config.toml
n_layer = 21
d_model = 64
n_head = 4
n_kv_head = 4
head_dim = 32
d_mlp = 256
vocab_size = 8192
activation = "squared_relu"
norm = "rmsnorm"
norm_place = "pre"
norm_eps = 1e-05
positions = "rope"
rope_base = 309000.0
rope_fraction = 1.0
qk_norm = true
attn_scale = 0.317
bias = "all"
tie_embeddings = false
parallel_block = false
extras = ["some layers without attention", "local attention windows", "paired heads", "gated attention", "capped logits"]
init = "uniform"
init_std_qkv = 0.0744
init_std_o = 0.00812
init_std_up = 0.0744
init_std_down = 0.00574
optimizer = "muon_variant"
lr = 0.00785
lr_mult_up = 0.651
beta1 = 0.95
lr_head = 0.00738
warmup_steps = 24
schedule = "wsd"
decay_fraction = 0.598
decay_shape = "linear"
final_lr_fraction = 0.0
batch_tokens = [8192, 16384]
seq_len = 512
doc_mask = true
train_tokens = 85920000
steps = 7521
dataset = "wikipedia_en"
Each number is 50 + 15 x the weight over its row's rms, rounded and kept within 0 to 99. Layers, rows and columns count from 0. The size before them is the row's rms in percent of the matrix's.

# layer 18 attention key, 128x64, rms 0.27, rows 0-21, columns 0-63
077:75 34 41 49 01 39 59 65 29 86 22 48 59 32 52 39 47 46 59 51 57 44 75 41 57 44 50 36 35 42 78 50 36 22 45 61 41 61 45 49 46 43 62 27 43 37 35 58 40 43 31 58 59 41 32 47 66 32 59 39 39 59 58 26
065:40 68 44 75 41 33 48 64 49 56 78 60 47 72 49 47 28 93 53 63 47 36 77 58 41 45 75 37 33 40 31 70 56 40 48 54 54 39 60 42 36 43 56 14 83 53 51 63 26 46 43 50 54 46 62 81 51 64 49 31 47 54 50 55
076:38 42 39 39 53 73 33 58 55 70 40 70 56 54 62 52 46 35 59 38 64 83 44 37 63 63 46 62 44 57 33 66 46 57 32 22 86 53 48 48 58 06 56 25 51 45 52 68 19 52 46 53 55 39 57 37 53 18 37 65 58 50 60 69
112:43 66 37 33 65 65 31 30 36 71 35 66 50 59 60 49 46 06 76 39 54 57 69 46 54 72 58 70 67 64 57 64 42 72 46 46 54 64 50 56 41 22 67 52 55 42 27 48 31 52 47 38 60 78 42 38 45 30 68 54 60 50 82 60
112:79 56 48 39 62 50 32 35 47 65 26 66 59 49 59 37 39 11 73 56 38 68 55 46 50 51 50 58 58 58 66 63 48 61 40 33 67 68 40 58 47 10 60 50 53 30 30 48 27 50 24 62 47 66 37 26 69 34 59 64 73 64 53 61
079:36 50 98 38 53 74 30 41 49 64 53 46 43 65 41 51 44 58 31 37 46 44 57 37 23 59 72 28 16 54 57 38 55 44 95 60 35 61 52 45 54 40 40 15 48 48 47 32 40 62 54 64 63 61 67 65 68 48 40 56 57 46 54 48
104:73 38 13 61 56 44 44 21 56 36 37 21 58 24 32 61 52 47 42 46 67 64 58 38 58 79 44 45 59 43 39 56 36 62 17 60 13 72 48 48 42 42 43 53 36 48 45 42 39 52 32 32 46 63 38 68 44 45 71 71 51 64 30 39
108:45 53 62 49 54 57 44 30 60 61 34 60 50 59 37 52 49 58 57 40 39 53 49 60 52 47 55 55 50 33 77 42 64 48 73 90 48 65 30 47 35 00 72 39 73 54 58 45 58 54 26 60 69 79 36 39 62 55 64 66 67 77 53 57
095:37 67 46 31 57 48 43 51 24 71 45 51 33 25 34 34 20 63 67 22 50 60 41 15 60 31 56 32 70 61 52 52 60 75 65 73 56 55 50 58 57 60 39 62 44 45 50 37 52 59 77 64 47 68 37 56 41 60 63 35 83 42 64 62
099:29 44 36 40 51 43 48 51 78 82 52 64 59 61 63 20 58 40 54 52 50 73 90 56 43 57 51 66 65 32 56 36 61 63 49 24 36 80 37 39 42 37 44 60 61 35 52 27 57 64 52 54 47 31 52 50 27 66 27 58 36 36 34 72
086:22 39 37 49 69 55 45 48 53 51 83 62 28 87 66 65 56 68 38 67 61 39 63 40 33 67 42 62 63 58 57 45 63 31 21 24 33 50 65 55 56 20 43 64 68 36 43 27 45 41 31 46 49 30 36 57 60 47 38 47 69 41 33 56
100:31 32 51 50 46 51 52 44 36 36 34 47 57 55 45 55 59 46 58 48 50 47 32 47 22 50 50 67 43 82 35 27 49 49 49 50 82 19 53 35 51 65 21 55 48 44 84 28 42 70 69 41 41 66 26 43 78 41 75 33 25 59 46 61
109:40 16 57 56 76 27 43 36 62 43 93 77 27 55 38 26 50 57 46 34 43 48 29 40 48 44 42 39 57 75 61 57 63 37 50 81 51 61 61 55 38 55 44 43 45 38 34 40 63 41 30 60 53 40 37 43 57 25 70 41 67 46 73 35
116:44 53 55 43 61 54 75 47 28 53 60 74 41 41 84 25 51 64 65 47 48 48 60 56 54 40 45 39 57 46 60 27 50 55 50 71 48 54 76 51 73 78 28 32 84 40 63 66 59 32 59 64 78 67 57 76 68 30 36 52 50 60 37 66
100:59 32 60 42 48 48 23 33 52 28 48 88 53 50 56 45 48 38 37 49 39 36 48 40 42 60 69 53 46 36 55 62 64 59 71 73 63 66 31 52 69 25 73 43 29 68 41 44 60 55 53 61 52 89 39 50 36 30 48 63 37 89 62 63
110:49 83 34 06 40 33 43 61 73 57 51 66 56 52 36 76 59 23 48 67 36 50 62 49 45 52 47 43 73 67 70 60 64 48 50 59 26 50 64 54 58 71 25 47 38 60 44 52 62 47 34 70 65 58 57 46 30 49 68 69 54 37 63 21
073:69 35 27 61 36 45 50 61 55 46 66 37 22 36 36 44 41 38 22 67 45 62 76 63 37 42 08 63 73 48 39 53 26 46 57 66 36 67 42 52 51 43 33 61 54 64 26 29 54 69 51 62 43 34 42 66 37 60 37 70 31 54 64 37
087:64 54 66 40 29 29 54 57 40 46 74 52 34 45 54 32 62 52 68 86 30 33 74 59 36 73 19 60 71 39 68 48 53 45 43 54 22 64 59 44 65 49 40 55 41 60 30 51 62 52 32 52 39 79 29 66 72 61 74 43 66 43 54 49
059:76 57 57 59 48 59 53 78 53 36 75 28 34 40 74 53 47 46 54 76 61 33 85 42 23 46 61 40 58 49 15 43 53 34 49 50 66 42 57 36 60 33 66 37 55 81 73 55 42 26 58 43 54 48 40 58 51 85 54 47 50 49 39 61
083:34 44 58 46 50 39 67 66 46 21 81 41 56 32 43 60 60 83 43 47 26 30 66 29 31 46 59 27 60 50 42 54 54 55 64 74 31 52 75 48 59 69 51 26 76 64 59 46 50 36 72 57 42 38 60 69 35 78 49 41 37 57 33 56
068:15 56 46 61 54 40 66 56 28 50 29 60 19 35 58 62 36 32 51 81 07 41 62 39 58 55 86 43 69 67 55 55 53 48 54 60 43 45 62 50 58 37 52 20 43 57 35 58 42 41 55 57 59 47 62 46 34 43 53 31 61 56 79 32
099:42 55 65 45 33 68 68 70 45 56 75 55 52 29 45 36 45 98 30 31 51 19 71 46 49 32 58 48 28 57 52 46 45 45 54 56 20 30 78 37 42 53 48 38 62 69 55 30 63 54 42 57 48 51 66 72 63 58 34 52 46 41 25 44